Weights of a small GPT-style language model, trained from scratch on English Wikipedia.
Size: 12 layers, width 192, 12 heads of 32, MLP 768 tanh GELU, vocabulary 1113.
Architecture: biases, tied embeddings.
Training: a variant of SOAP for these matrices, 5741 steps.
Each number is 128 + 32 x the weight over its row's rms, rounded and kept within 0 to 255. Layers, rows and columns count from 0. Numbers have three digits each. The size before them is the row's rms in percent of the matrix's.

# up: layer 2 MLP up, 768x192, rms 0.112, rows 150-185, columns 0-191
# down: layer 2 MLP down (transposed), 768x192, rms 0.142, rows 150-185, columns 0-191
up150 094:129109114149096152108099152130135110194125114093155191119072175115139195104093106067174092134119154132163134157112095205106099109087120146120118119136117150133130137170065115172134126083101179129095125123108099088097105124140119126169128116079132141155164082101149120136152124141170162216077142153108135142165131108078110097118125104124125157104077116091106173151129108123042141122186099143117093159115131131106165134090106151071180139160118081152168139104067104122155070106108093114080151139075140188101098153118116084097148171101121108108150104046068061159194159104111077162
down150 097:114076127115121218123119099157096090087130130138066111088162131167108074143093163155125148105169047095103118123125119081086151078202148147176081093171155125133128133098195143091138140137159097128116124131175122128193136094131105148147121138153086078137153133128105127089129117136167176083111135142143098103068088125152136087111091121061106130142162180147162085042152146126141151098093089164126131126189147139117100121133152114143061090070108181112101060166154147070116124166129138152135139141172181077171065110134136134135120122145126133121093156152180180141109087144175117090
up151 103:078144156129146154055110120172136126176109116100087146123083119164144183111115084159150138112127128133165174132116164141109145060165060142135124122199143115146121099153147074146163105175155108129034180115183116106194139034117115190163097084186169067125093131172114145129122103136146157089121128112122144124133182086118140122170122069149146131078144116091129096069106135203106185156138127156100130091151132190130128173129116121106097112109109155120125108115129092157104124137179161149084163115126109138152121083146162104140127135165099130111120127069130110057208099178133098109
down151 097:186143080093127119193094135160174170162140142135131078122141136114095083138148097158105080133091074108192170155170111079149123164185095120152116126099120106134088157168174109113134072064139185095167159177026096150076080147100141128093108134111127113122124130130178165158165161153179106167127095144078123142154122128123114199175107184155106077136099095103102122134153102062177058135101111112145104107128077074047103127150172137097166097162140120189149137156148138143106165136088106172135131153181125093130132133117139124121157177110121112144099095109123125136077151096126122133
up152 094:132095131088128157175076078121203093155182107171151117123103138107129141173071095112181094202141192132118143169091119137090082121110122181107180096110121111154167123188096159098095168134109064205151172069173150123160072139109103169111075121179137102087111170094144102078187127156112083060139138114075182118162214101128138098141098110079119122117131133116152114142149110140098122149116152128118125130152139145125102102131121114171148092140102118126114165195139125108133172083117109108118092141131102125115118129051139141151112071146100109080126101083118185142086122149168171112
down152 101:083151110100157175162084112199166159157132111158164121117161145130170141147098097150068119138184158131121152120070128057095128125132134161096209146127115112140118136123111118086135166160129108081137169112171172176093130122158125148119133096114053136098145141124112128115181162183084095169074080154061220150098129072055139080201133103121113124135147132152140112146083132140135098099177169111083103146137105114170110137142170155155106117122137133178134129163125149129106153106165118036136101150159065196165132147113143126147113170179087151081157102120109161169127177118136118149
up153 104:102033135098148111133091142117110113038125131162094098159112096138166119047135135157119150146114145164097156127124086135084125157119142075173108185143144114156160141065109083108139136123124144127100123160098142159119098110116083139152091069102160115147120102192087151191100145118123088144169108091117196206118129125061181166092120130107132179139059110110132091090184133119190176104145120109138105153127103154064124124157097093090178186127114084201136110110146133073133166108171122132122162052102101080109134127150117149092150105143168143117179127145120127138166157163140114161
down153 104:122184149134145150144052130138074094154232142134163132077163122162147139054164115106116160111140104067127104102125165183066110124124103071132081170112132130088125116136147068130175143130149156151123043133143188182117079191188124132095154105165124092151111161145161107094119120154101120188159154185094096110132125112083143118104087099145161122120136146126131110130126088173132117144198138108118168078194152090097154077130109176134140102146138153138132148096144077138154098121183132116088095046099121102158151149109145120089151133153182167157097127077122103135114115160116084142
up154 083:082107192176164174165150109111152118106100142130117139064099133164145133123136148113122161085181189098184138116128107165135108134098120067048170119103142138140091092123119127168130134148163103118121090085176148109123099127099147109070168140166137192155163095175158221215128146075107098085160138117136148174122161142110077119124152104156097144153099173064121114190081141148175092203125170124118157162155170160127136121159085137073121125157119103128157081128149098137138146140111112118096157164133184094097094188130120104127112185095126140085106096114173135129163162104113193127
down154 086:161198102139148100168119139124134137157117127167146069150124124140167112180089095117107125083142126116125182118167144076091136168156159106144172143136136101149173131100132172071136074155149136158077114102142151163133115111130106139104158158091181073124109089158144122051074137120138142107102119116161182166132120071171082056129114145128169105111138129159178138133156055055224086108159162104151149109106140118139135086128114092083156149061142134130140195111117135120101120105107102084142174042120084153142116151157148191112112127087114070145150179147085187130171120126147109163
up155 105:151123113103097142105109115167063144149101158117162078116148140133138063086164155105118118158135111182087130126102175178136128135152169119073130093121155116148132128119151141080124174155122110141082116088086129163167053137115079083112122112138147143175140156179192177145141108102140099125158116090097177146115175097085052076045146154114122157143118174074094131131162126111127171099059193162121141154127104123198113143111101145073099118116137101168177113115095180162100063182130157125175120126150173093034095153145122150132093097112130111128162156086144092102114156156109130171
down155 102:117144145202129132171111161056175139157055125177106166182119103153061188135112129102107165154079103045181116158146123123122139180130076146124148106174149135146082111125178126114101105105104119110202129149114206076121194050106121160158173117153093069113117103120084060153080109142092181094155133133105167116123135138118164090173159147168091091122179114146161119129107130093163073147188108120121111164186107150076133111115117104157076111132109099165135165118122129121139125107175089125142145103128140107166110118065123073073124126139110132146094141160146123164128122138143129117
up156 103:153089125074138209133143150143134113118097094078167137160130109147111154105151080125115163166103168159157128136118160149130190180131082165120189107146148143101135150107123130116161079137099133147134107109123173148150037204130135096155090134153122143128146065116153095223105149092157171148126156121172143121114089141092060053102090123054143152167058135114102145112111077096122141144157151139131137137102119117103195186151069105176151142130112138099113110135097111141101122174158092152124164074163110123152117103167141182147134136152144174153125113113142109074160038063125139119
down156 107:104121085151138087148163193126125120115175069106083082125125091135161179114151140146086164113148097173145154138141129136159120143103121103174143121139148158104092146142137046096113127077141120159169075131114106149094152147025138123085156090116141136111142127110180131104168129091131164144134125147182103126143155134084152163132086160142184124167131191104041166125124146125089067104135083119103162138095135109171114141146057124103173131137138072120105159138172125103100186136134155055128159165089115151131100191090176114165128164133057093197117097169097176155078113153138121087
up157 104:119079188135128035074182122141135081154136159144151154100157117143138175119124149108119108106099202154098158157143169113156087130076083118084175103105108129088135179145135073101074110075122180148122110143128152146102120086164152084100113112179115114140117168122110127072199141117108156135133140099129116060175202104083141138135130137136128087110167139155130106109164064144174097115118215129116138156118110117112150126120115049168140181118149135111074067142127084133154140090168181158099099113113141058122099116099172138112151102186158147148149160179137136113133107089119058140
down157 113:160172150113123139088139131094135160067148105073186096041122112096131141169089123147111118094174178136136124151092117068122095168090141175102157184138136084126116119092148127160099162096159056155089150166111090160151101118142153139138105168131237082166067166083058122177099146097116153127074054110122175134118126150121095155083160106114117188148096161114056140105070063063217135132130149151088092143121135134128139130110140142131141158113101169150178104112128135129192130174154133087134083117151133110106129132111134114095138149118110129148083153116136138114107100108102118119
up158 089:132108135146085149162163135143136118157142095161126089080068053144130167105137165089094143219130119101124140158096187164113209122131128161160116157195150118186163148139175137100115113158171116106123136122134155098063074114081144086140100123106119155115164128082143186157079080155072096147140136201110133105125143142117128089112192122152216114126108119052078139127082147157134078145092121072168131132124153117123129102067180119142100144153114109199155130125131103136150139156163106146105148134108124181173190154140138158124129139154171131124191124099113083104095138160118082085
down158 088:170140116052141114101071153109172189152101135097171162175116200089112131148141132163134089118141118133062117136173051133099122136119169091151174084082104151063150126143105140133104144115132104122137093148100024144093177142168099137125105112181091047138094197125132165157153130090104146085129090112159181126132120138187170117164108099104089175160115130125157097111141111133112087169129152162124113162131178138131115135160073121145105104060174155128088169172163127126130134127122126108089167090087122124150105070160121182159142151106126105100120158141113130142151056082180149087
up159 087:135071108096137117170170143166089036106083148154101182155172124130141132130136137153108143122135166105108174167129138119157094149096148122161150101091196114127131170153064146094125088077124141131159153072170178162148165151156120126121092130163088138145129120157098154107091106082140113192123131128149127118082107102096156101120128145141144111134181102148172158146171137091150198120172153100138146115157092131074112082175150140131149119078103030071083102080187127110090160127086092176176115059131095117165126090091146099130057173120097147104114144087092165154175142180114144146
down159 100:142113115199094158180142136144138151167164152114107065108111150107186177153149119054118087092163151137139149094147159151097063099130141183159178167118132197122140136157124121153190085146062110057101096117179106115041172081100143110158138133110156160088088138153185160108183116155154120106194142154148121131123154108104131093155129110111139109133117127084065175136090124182104154131147143123171093112139133097132159157124102110145136124105177150091123123123115123112090135158174105119123213157086134172097117090149219107100095153113146091068139110159099163132162144120131142184
up160 079:114125078160119159046103157149109097111084205102141101111121089122155100135115162080099163177138123150117142185149111112090160114116128147091148154117064110165119172125101129082096123093100147131172165176142093087128121146152222100183153150114152137143099172121146108068118109071138181146183136121112109083125129092128107121131144098104145038150200065162103110141167147121136088099138048133133148129143092133107093142163112127185133146126134094083085129069129132147146093142139107086181137154144148072142141023144149159141104148139124056110078157116141138111122103108117085121
down160 083:109131080089133122119112131161147123172117124188114136138085088094112139143134087061142124148113141111146114179116062148184099101125144087067190164090188110102100096205122154110134133139173126092132129145141120143149079135102106161132147180158151115116117138128093158190070122134091103147143128172059152165109103172166183110149080094158079121081081085135099097177119122138136150096207127166103083142055159129154186126153107116144166115177058105112156150086177153189125105104109120138106086107161051090131169126089138075117116153105157113085144076093137129108131130107161116124
up161 093:074185111189136162033105191179115155150151149160145145150144141175103115170192120135094097162142112114113097176149121168095142102166167114137133133110133109139173123131100117108082123090123114104171137148146124123101087114128158073124104157164110119052147076129123112122168083113075185082127066089183095157110134119152158108120100105145104092153169135132188133151118099142153088108158139167150147199153072104107137148110105114102111182109131129097126162113147176148104130160098084171160131110076078115115128123184091112149167154117112124163099066178122217102154103070187151151
down161 090:109167138090132070138074161199174132104143038124102168123082128150147103093126120145070194138103067133114106096131103109158092113170101093128115125163144131138114132161127079110124116073232165110093131123121135120151123146098148095157092113170133165155113142088125104126126167123153145098117178133146127121123137118065140136096109134086161189174146102093124134042144100071131119161136157111150159124130066203082132174142142154134112109124113130177093174099076141132105196134119200155181124144127125095124068153086131171127124167148174117090128172145138073057083120110136102135
up162 092:161155131175154129122147116094117094142128210126144167092122156166133106122148104108186160144136135188074157139179094119163117094134091121160157110094164121146117126103145145168074155121077092041096145106169076188178115155142136181108112105119145156142113167153102149122184151181062084109129135214170101076109118114170147089150131120166130114122129095153088163126104170159066086163176139140097141095100132100143110161121116066151171065125169102130072134187133178118113137148083132080148094131146166109120118185144158180081117094137143130178179160168121129128132077127157115099
down162 099:120137119136135121152104125123138103167115207161196135115112122121125059164097160160117071168156160135113213103113107168134120092109137144155156118177142148157118165094085093154106095112154142126141167108176144095132041120103085159193108057123137116157138072189104162132099111139104158147171075159118130116117128142120177163108117129123164166117162160083084104095132167149083172124145107172151088118136151108120118057102158109076069124119201111093105083153140240118119108122162131127162127144142141156113086136175149114151116153084081143160091093078103139147147084133176081128
up163 099:130115136085104138062151134170063091193160071138139176133146079134149149149106086135091112114079130197102164138103138138131107171102184097081181136135136142108149107102147158144207130120126124100152146121106132146101118105129118088134120160142072081125099131164189151127129101185085140136178160176135070148105151118159132141115151126133186154105183153114116112105143103051139145094144108138106118126173151208159149136116070062125086167118149109173129111124102178170134076080103104118148141133135119155065144140151207115166118144137183112128091112184039107164092156120089131165
down163 098:162087128086127151161135151190139126115102160143134128078118148089134081126079089167097119101154132123183109084143106131213098100117110189156169177135158139173115087139160142118128154129171179072078130157059070143128149119143080105120139114124195143089086143139068109085165100138138055149139126085131082083115103201109090143151122200128082155183132086154153159136081120126139106078131099158114090129111138125114073098213126211109125104125158104150102088157124075173145131144113127118137089160124131092080130199170174077170107106142122120156150124138141126119126117118120154125
up164 104:111146123110170098166149094147131122109176112116146119187088071124176085156130125064165124091155112157125114095098107180183106121068097084146113149139124137134154152157124108137171150136133103143097043100144119134173095119175173148178132115119109124111126199118125145117051119080123095129198100124152169113062172126145158107181133133136135040097132130073124095153128058086104114118147155188133090133145150105123128132104125192139140106113128102150137064056119130118127157064118123121083124162132107138160090102136133135097163161104136139103182160145121170070166207106066164172
down164 104:161125101135103106169166131096119122140124161059173110174145129114107137118142118117075106084118130157124072051124082178127156124153123149110065109067170031120088148141150102092160119085158114135112114122138158161120137184163150068128167124118112135152128129100116204094122140104095205177130139145107185093056106126114121139227097154168120089156170135124087095154136123124039086114173127119116137104164141112132138121129138116120049149181109158141111069147095148161135120158165127137091128159107139115121128111130103128131089121122202127172156177085152154130111097062091172133
up165 105:144157144147129161088152064175128127159110139137129089153108107114139221081080094123146142045133113188095154148144062107139117183152162125102158153134159065112107128116132212170160072126107130150078140104138160093196104121122101183142154124148112084144148118140125117134093180117136115162081114186153170138123185144205052102096060139141145128146130161109184150122157107065070149170126143129115183107104080141139158158170178102099121102130134135144115151168051133134093143172081134154139164107118136138116114094109148170155101153086112112126111103149177146139161136116103174101
down165 101:152162129094146107089121148087119147085140120114133150106169123070110175132155127130141140173168128074184157166204199174116102154089111098164091099155172170126156164165135122155114084144171169138079117133084148132127128158043128123161186152139086156093147140104082146120139156101118128102128122133109163170146123164135161152113155208132148123084156090141135177098113141145141126129122107096122101148170105097147146117136138109051092131136139117190176139149162068177129129232146152109093154110129104115134143042153055120131121106152056118145090123133095086148087175118064111087
up166 089:089123165151131128092112120144128113154106127158108143115104115121126144112106133152131150169098185136122140092177169151181074120090123141108144115131205120115157141107111089125082055126075083092165087105129121172079117122119138129136104164129150109109143142142183158089152163104192096140122158119121093156122189144141154106161102067156151129137096132135164129149144131180154077129156144168124144092090098156159168091087039159135129058163094106160169115142185153109107126089115167094135075072124077092211150176075159054157096123086137124119168076148175172125126114078053126157
down166 093:081079147165090067126127133158112110144099186155160146137139131181141120131073052182105142159059135135138117138089095138069110051153178126117093096123151105159135148105065143145104129178071131120194093138115126120110122093153153093153055167114204080143119127134164114120151161099121185137124153170130158114127080145101129096165108102113114110145064098101074128146118098105180127159104118061121094130143161145177170095124101173159142120157111129114108120132120179090092108144126209103115146094093106098194147188145180139093118081107094170126169156134181115112161100133147094109
up167 098:181094129136146148113178093046098136162131126157114168090087167078149163168149138114090214121117099165102079146182134125125111107100177153160123081133163102135129187105107155126178149110104180147136094221132148164147097096174139120085177064084083117193151140165147152093102160054110094109136152147125195145143197171120170131081116144137105118119139104171078090148153111148138079106166194104125108132130064121128158148095193123112146087101125093062161086149109102115149116109103146137095161114154132073121153164124089155141103131101126120092099124139151122119168127146107122110
down167 105:113088144139142163108086120106112141162165098137112167083065142149111147143095095155042149140149136131113130150156120162096117147120186154183088160166129112119128110125118196093217181106090173094121091147131089163255112129100110090120166121118117116156118164163153082164142156089114160162152123129092146128199166139106135103144103171167130138133117066187126113119130098158189097109173113152108098100113135144168074145138170142149121095096158079115119050124127118112154135134113154123140130121162144167175119174142103074117172168086175128165132102163139083123105156136151108061
up168 098:138082136180107125118071116128098139156150119181095154129128166205137105136084092073146107133153097135081083097102128079103097100137099140112125111100129134056068124151139139140141146134078172121148119079116143126111167104056107185086142135119126151154134065136085126161176141117163119127145193140149093110074120105155126118109049084171048136175107151059134174145146117108092136134137181159073124130125079182133190179180094170113159123217135126123180108152079120130118061160105129132147162091082113161141077087115101165119127121099124172115160159120146091118112138132124102137
down168 096:078140154147106074109170082128146116082169124138136085129137187125111099149151149153127149160158178136063182181140135136135093107140113168147147098107135063211145120170135172108108157123088153130127115190098163153132059127178162134184129111144057081112099164174145135101179128147120079153117146105113087140128115168143118157124174128119110132142103141169079114091107189180139100128137183101104124152046174108062134140129119103086136167136098213128073128117131095068134110067095117130134151117132133173102134103146179126155111111131068080068104150120108124090137129113168089183
up169 107:167164186114154211122113145138174113113160142161142222080139146160125156175144116107135125154157081143076103139183140121135118101138136095149108090057160111158139081126125194116070136138049123115123113135118112153098167135086190071150128120135089064060143140078153163106093133151138156099129141123167111108147102163124143074132075185111112100073145161150100136142113103142099059164132143142118145125134144139098223055162143144109124121088115132073085109099142102059051110115129145123147120148161139109166103127144147097120114172067150168120122152128115095106126145103182112102
down169 107:097151118105137155147138171159082118094120146110173150070131164116150113165150116102194132113122073168147097133089095185037080179142104146145136088082129128137164107136138116144112146060128121129104114107149085129191212146131156119146136126096162164124110148105105178128150073164153102107061131152119136127100097113155129145099103124165159198119174119162122140137072113097108160106127086163175105138117080114076118192070149105065096171173145086097128051089114131126117117151123210108168130185190092127176160114116058120138174095138135161105078095134155127135122146140137123115
up170 097:119129158100127171129104139094095131066103120138139140144105130166165108132109113071133125124154080131103145086108131119091168165128120141196146097110198106138118093071194154113134088098073132103149080147114137076171156077108187099128157170144127111101139121089140131168144168039126070095144084154187100148158089154149136102148060165146174170186141113107101113132163106110141140161101178090102135133106141145135157146149067176112106137114142109207143133145105070110095089166137125122073168139115126067131173111174123114122129144062089183052204082153134154145144137102105142123
down170 106:041150190135132089140155190134160140144082130117142114083119115139140074133113141097150165210138138110132111119139072077139107126153143126118122183111132100041145142114087130135071121219172104169080087076111117131166113204135119153139103162118146161151136152176129043106151092081198184164092102149164187092157104154157116106107128119133102093117101111139141115122099195098166179157112103150166185079105164140122160136192184098105173163089178124100125148115090078098097111164154161113109150127124132134129123137129088139156097143077135115141116134118091142135124122106166114131
up171 122:131134193176064143117109170176101141099119100154143132114082122140158130147152144094155139093100201133109124155106139101159128113110076211155133111155110098167145186182118123091187137098115069113112097144186168187100161173096100143132119072121093082156106104119116074158133155187094100097149165062154176070104103163082122142109118113174144164107172114091124060144118136143134111128130125094168167132123155134179098106148130128184149113163145158184135119135137136159113125135157115111087110083116205141106137088144134142110069102091095165106146136150088152173170127187153098215
down171 108:134189173135096135125200125144144123097086092107107127131108135183073120155146114128095116097132166129133090154111131147120127100110098176064073114168147140174090120156088088159131143079131055152070044147089121100164122172135123122128116135112135169150128095038127135159130105182104115096143159078113103045151050179107120161113123159216119172118165142086139117126178161070076179092084132135111121178140143125131135120155108121182117143082160101198109129154134160094084097133151139113143082116147182144101124127110160144092090132134099110118087110185139139168095084133119157116
up172 120:122108203116095165102115116100132121148112109156078108105156132084134096146124182104112131138195087109086155132158128094097147134122133161118184167136066167114116147129117126142112160163111101046146144042154100115080155124055144180143138165144109127092104179181123164149163180120205178092121123075148121114161135150164160128162117102069113144152110150132171144069144136079168189101146144135086054120099153169102151149121125201097166088156072100096110159106139109097104131115099121105135131043140171105123158124149146141095137136105112089172173171116149173152147063114120132150
down172 120:137165167122135110127070133109159133151136119168104111106159160142130113183148119105130121153172120121094143086154147116119163162144152161058103110193130144093161147121104103147087133098130142116121162073178103190075088144048133212207116143144097180096097153164128191138122143128120136177100131116111110136157095116138117149115138091078081125175113115139165145093116092098185175078151148129074070156126122091116132242172144131129161133208119056093112184146155128111103117157124157141129117112144191095118131128103138184080171141122144102121150129152163075121107071083134146147
up173 103:144151133097100153073112111186146147139119212122132120136132115083089102185164118062107147211194058054154141121123124154124134072130088117140138093152112154132167156173101141117131142130116105127168139129154142067114177129140077140121126130125112099045123140191111072094105128170194095058124120116151117161131121144195121123165111105160136111154083140117121121165122119122135106148178124156171118108159173135129121128075122097169202137157136145140147118171101161159153139124127124054075109147043074113157087113145134079098167141109136152145167135099103192093140148139197127103
down173 104:146114177125136160201066099063148114107132134140166108196088160142170131111101152123131097251099151121133189183103100123138080141163084168164148144089142158089101113114117091178135127167096151166134132156137174103116157091141158121153110127038139078124130125140121111095137123071126096139151157135096124139144084169147130105176209165053137123122154080123098149150169128149118087151151102149170055147107087126161124141141152201131129146218143131123137121113123101168096130133182118172134156170078134125129150087129120100188118176129130086109119135109129093160150119145098100151
up174 102:136155116114137176093159092102158068155154077112170146068115083097080162163120149113091126132131145178092155156141124134141137121153100142108157148106134117156141183131138179074093073141090130192109135110151147107117064188131128095170135144158125084121107167139119112126158143108154129154131151184121141119137132045134066105160117091136101122141108118135104078141130150140107156096137080182182120182136112136093062146103180160160123092188148132159100117137157114154062164108147151139140099139090181125163036149168126117161147038174107099077074108119050117114115125109158086073
down174 104:159113130105140139127110162105146158127134104100112161080162179109078101142112119194169086119120128077137165115169145095158153161142146135195111149107125098145106134121130061182180156128115172165107091121121117182186078107131050085200125135145153188133118180161189143168163180168108141148102122152112123153139110136121165101198083120119086159140143161078087095133122091091115185143081136126173137108119172104162104117179077177084137076148063111114163167122116128138128122142198123136147108123129112108118069072142108173100157205092124147150102104151113173132138081133168086150
up175 089:148070097114090074126099169098156083205154134119104123143158162123107157158171117073159117192109088119133155128145104084141075122057072085144127166128120059111094105124012123141159116157058097102127154157139116121114138151109127096180144137141204123138152120069077097158141101135167134110136161143178113147137128112074109107183125091126162112179096161189125139087122107117129114128077133126131152092085175100136103141094131099064142150114128126124125081194136120156155125151148129092091125130060106135181163096176145091076149146091141147154189160143126156127118127146188102118
down175 100:040141116146104120140082153132167083146173140134220153131114117146159215133123111121082099138118111097157158117131116127092133113105115155158106106152143107096148086183115079103151101152096136082199094121152183116184179125124120116139122110102176127142065117148137135121122139138101088165093140135102148202109103131112116120158146082109112138102105114137133111107153166160119176130137068103137168147127143134203062118077126200082158109114107098120136103141146114111132160000141133152159107094136132142119110155193132084112156106104144126114143120162143184116203148203168097176
up176 091:159144144143146073094116144064113141108202136145079156100103115153146149098048091132156161112082109119106143150079112143159144152176103074112099115113079136117117117131146153162105173166147140101109142131166142154174178111115088098134135075171157062101111143174104133126153115178076136104101146138151107162062164116174142148111099159100173123158164196137100122150112169137147119124129090178121092106172150143148161127113083174192115127124063100159112100140194135119130205090087123109038192114111207177135133103164102103083137109111125161112137126130112191129089180116145120156
down176 083:152131102144134151171103127140094103173105130098135108110153105155134161150153142190135159159145106174142101117170149147168135120108152169084101098132098144141121125120173075107138185078148163166120160155084093117149062131121124142150112117121104189116156166133130132117092129118154172110105135157081131130175104114052097105107138213129124131116075078105166159107132103088126166092082158151074123120112047114097149103156103122150129137103130135117165157169156146193114100196135198102193119147150178185142132178115110118134127135153127139250147111177155089128023162137121165118
up177 101:180146106130110147093158134109113141165135136127155123161106157169106138147111157063097157171085093124148171101136160128104157111099081113167132104117182117142159131113090105148009118136109031129167117189116115129186091089087145084123189112114113124146098138151109068115135151097167129161129054089183127159147104139164088134090168145104127162082086218125147086168110134100166130117111176136111119098102114101141189167151154145141166141135138134152135143118144117132161117076116055142066138114136083130114186130099189125151101166163117167165134145152153136125099165096049161123
down177 109:091166125131067079140139143091157140203135047138148158142137122166080092106115100135137121145166099055133196115137125133112078179111084127167145089149124141131137172101136209125058126154080104124185219103137131130138097112185131086185175097127125115132152139149178100140171139178108097064126099148093118116162119095178126167151134150104214145151170162059127096100096143109110102115104136119160142111112121118137168108136154136138177142123160154147105161094140165123070150134142129144155146124147144157167061137168163106160081136082052162177142115121120073130120136158156124156
up178 123:080099113139137133077073148095092103109179162165058112128151178155178101159116123093097112100182067104122134164135086175108098183104137140130129124091170091157179138148063056118197118164131187109100106092139124125099115158136115153147155109153126146124161092154145157179097047158107127153130118137076144103124145103197148141131126052150114129144123138068156143101105099159146118164090145099127142142123116120136120173135150129139112200131152142107128147193188171090167085147120135092124151095151165111080186138052127088165118115077064142112163133085134128135104128091132106201
down178 111:127075126134144139083107144073149137038145113149075106201132162170125099122115114087081108082120069091102138171100125137129130161146112142142137098098184095160139138138113066117129117097131156145097145099074103136095128193096137113139136136161157195093139129122132125164130087168151161149116151168156094089134091080172131139167135128181156171100145033144102210121130073168129113177113134126109105164173082113120147108145117147126136178181110148073126145146152158100096087097128143099177175117135137139080114126069159095165109076189141138116146105125158125153057041125123173132
up179 109:115120115067035097081181185117147083137085117113136134171156142100130152061162121122092088170139131128132187160140151115114140101109218072111172154134134121115126106161102124104118175111049176167075073138151160172114136109104120145199100149141118146106087109168130179162126112170164175106138116184161108132107083179127121117126084140165139132118130145117138073105157084095169107102189202171124190093114108158165117150132122088048133157116088105077090122059147105093163153112141122138113142129118122093136152115166171093078150156151091118134131114136095105111144143091134151127
down179 115:109077102068045133118151139140084148174084142105190093167161078090105144157123137137118079104094085171183117097122178143096156145169093148143137137125092163169141128159142138117145117200102111155143094147183123137106132132142160078117123121137111137120112165117244145113185156123125156131140133121161083109096085117114122137130084103055111111107108197158165149123127087146123139078129159107076128147126134099066108139103191125133099169089083115080142132138087126140191099111118149121137140116124135143069127138116129152146049128143099124049091131136106140170139161049134050090
up180 115:111164154131102161186096162095123148115110140162110181109021182152160146166104086174168101183114136131081136095101117114096129197149130166059118089136140143154144111130099140147077036142141122091157131091099135082114143129120120095084119176214111116097109084132114134161110141118089128116148077132223127126145151136147170141166084098155143152117138151155143129140164168104094155157170092120067093145122178102086134129069136107156138125095127087136125158115184168189118180114082121178154123170103156093135166104098091098118155152137111118073068150119107149180132132097110112113
down180 111:103132094180117121155173165180187178077102141081075151111141100128107137144128154142131148091126085149207125137171170132174091134145139084185160142220164129064125185116142127086102167136084096169113130130141150088137143162170077130137141136103164105136094113137103084179092121144151128131102106119074117123113120150108163172091189145076130084138135084141145138141132113108107111104156137126155140151086154134108158135175156072084107155083127198118116133103121108120091059149175151128109077081072122158105162133147140101142104168170125107169159122124096140133046224124076141159
up181 114:126131110108087150133132135139126215128133202131100062122123085123151151188075093135140162080143107128140124114136117126132124167074082070160210102118171099176131141141137097090119122157095077128117092161101152129123109198143144111146104080103093137121159138177094128107099105118124082101109112045111155111088079144146125124121131096087136152172082150143139219123147163153087171134102131145181123132106110106073124176132108088091154095123124110111144094170119144149072187122080174102074130132105118161128112126140106143166093122072091098074178074103168118160143142165202160181
down181 101:150173142149092137121162113093104181127177108148128068130142158099094132149182121159124208149097151172135124137132155081130115126124156087150122147112100048158113182154149078150122089068140071156114139135126100146152124162090092116084114102094130153153103138134114155150101102074076138079098109109070107157076076091086176147104167153138098153165051070192103178125171143112140182107106128104130152108222119144125134159110138110111112119095126164071095132105211048115151092153109126106113135173127167098148100161082136160113162133089146082151158126085114095118110103156094112110
up182 094:093055143106138091093101120086159074102138131108121087103106136095140107125142108146103123105170146128028157109145125125088123061126149109113191101110136186184109144146131140123179102149077100192118138114127115167098142123164133142084082135120125128131157135144194099134178100164207060133117132172195156194102071134071113138098108088139165089136069129151130134138151115117162087165123132128134055135126135168124110129173132139099150196176144132160154156110131104125096120107134100113114117122107149175235151161133193108098130156101186145099140183117117129095115116169112127070
down182 097:098160119082099167109147107174189163142115081102144158118146138142143142167148143104143104185141132121140125118166091126129078151105121186096096160156138096128161107093090113097158108181158098127098196139141156140129121142190214115108078120128069144138087167016100106114074129126159154112061135140140072094055146114149124142080130103116160149101078100134125115109178132138107116122161109175154113111138142111073075098150104189120102102154096100108109157116183108128112160069176146148151122089159062114189142047100165124156101104125126110097119172122148152203122132150156149149
up183 101:098101081124081120112099092138091101143169129116160127113107081118184132158067148128152142150141049120106138108161144119118151172119197155135090144148094176136179148162112114143169118126133128082211123107131053108114156143139107144137142142122125161096098181167090138166154160178078128146128114164139121123154114127143192109129060109128191124101092173135123129128135106103128087121151109063127125133153123096154154122105059106137133106139161097184145143148140099099141125026130122066143120142085076102161120120038088157045129148141160158080195134152138121106203145106177133171
down183 100:096139149157138140124093116152131154083149155153145091163158132133129136087128106074163157101085136114161046170174060160122093075118103089131145097126120116124144134121120098084148083201133183075109139161070138167090200072158176144167140101123139114173153152125139085116174140101149155143183113126110073140094159099135087122117095179097132106149120125066151172185153154093152120123105136144163056093154116134090171132131074104135101167136063147112160143136144091102139073125185175189118178101150131141199107135100116103182143172121172140128132113156129145198079139088114099110
up184 103:103170072164110095145150110111211111127180127155079104127122136116083210153131120153146151114102185136111154201106079091144122143111092090131122117148110100137087108138137109142146091091098133138112151103100133123121092079159146187135067125126119127078079135157176038109177140147071100140153167099151146145040102082130152086131112091121094104091143137084151123116125163133158131134152143114130113147180137196102192102077135147127106144149116101181105173094133127136169076117146108131140156143136113159164056113128084121091106162110172121125112218163185197119122096144089131087
down184 104:082111068129141155138094135143073166158131139112163078116188111130078138106080089123118113062112160165163063139138121118168181119090115086101109069217088138088154125093087124095136087116166125135124127103101095171125096120109160165134177119095102167058078121108177094162168132116096150154173157104131069158072152109137134105153140169086099174166150117125147156148117154143140145132130127116128095125100111165087136207128123184133155198125201097112153134142149131133096082172141106125155119099130174143157047116109163111102110152118130113186125088173208124095118122139134170093
up185 092:122103114133137063168134191134164093104125118124168151097144173145139097120129163170111113103122178063147142083090141070133128173174132162173128094105102164111157158125145137131184089144099138133181128145145129123092148159141124197107178152174101123078068128197088149131144119170126112087155055091132116122056051122092174068112115070083109181105116173094100118060092105140130192126163142148119151117093163128134163170135129153127178110105108125195127051137138130130130128089128177140114143169141114201144147089116118094126158139153100160148194125144144158108185139111101132113
down185 097:165069140148152124101097151161115080134063168135179115163083111112108172091172098180141112091136168097156141072124071068093157187144090089107085120161151194153122108182128138099132145116068089133171148144128123091143144124108126147152087137183181083123132089113114100148155105160132147134100080176176079136108073132163098099128127139113087093136133170178121127068149078116207080091210148166132139120103224069147161147130165118081078115130082133183163085126113095160177147114095166092135123151125133113129138120113135142120111112120100095156144126111118129133124117077111167103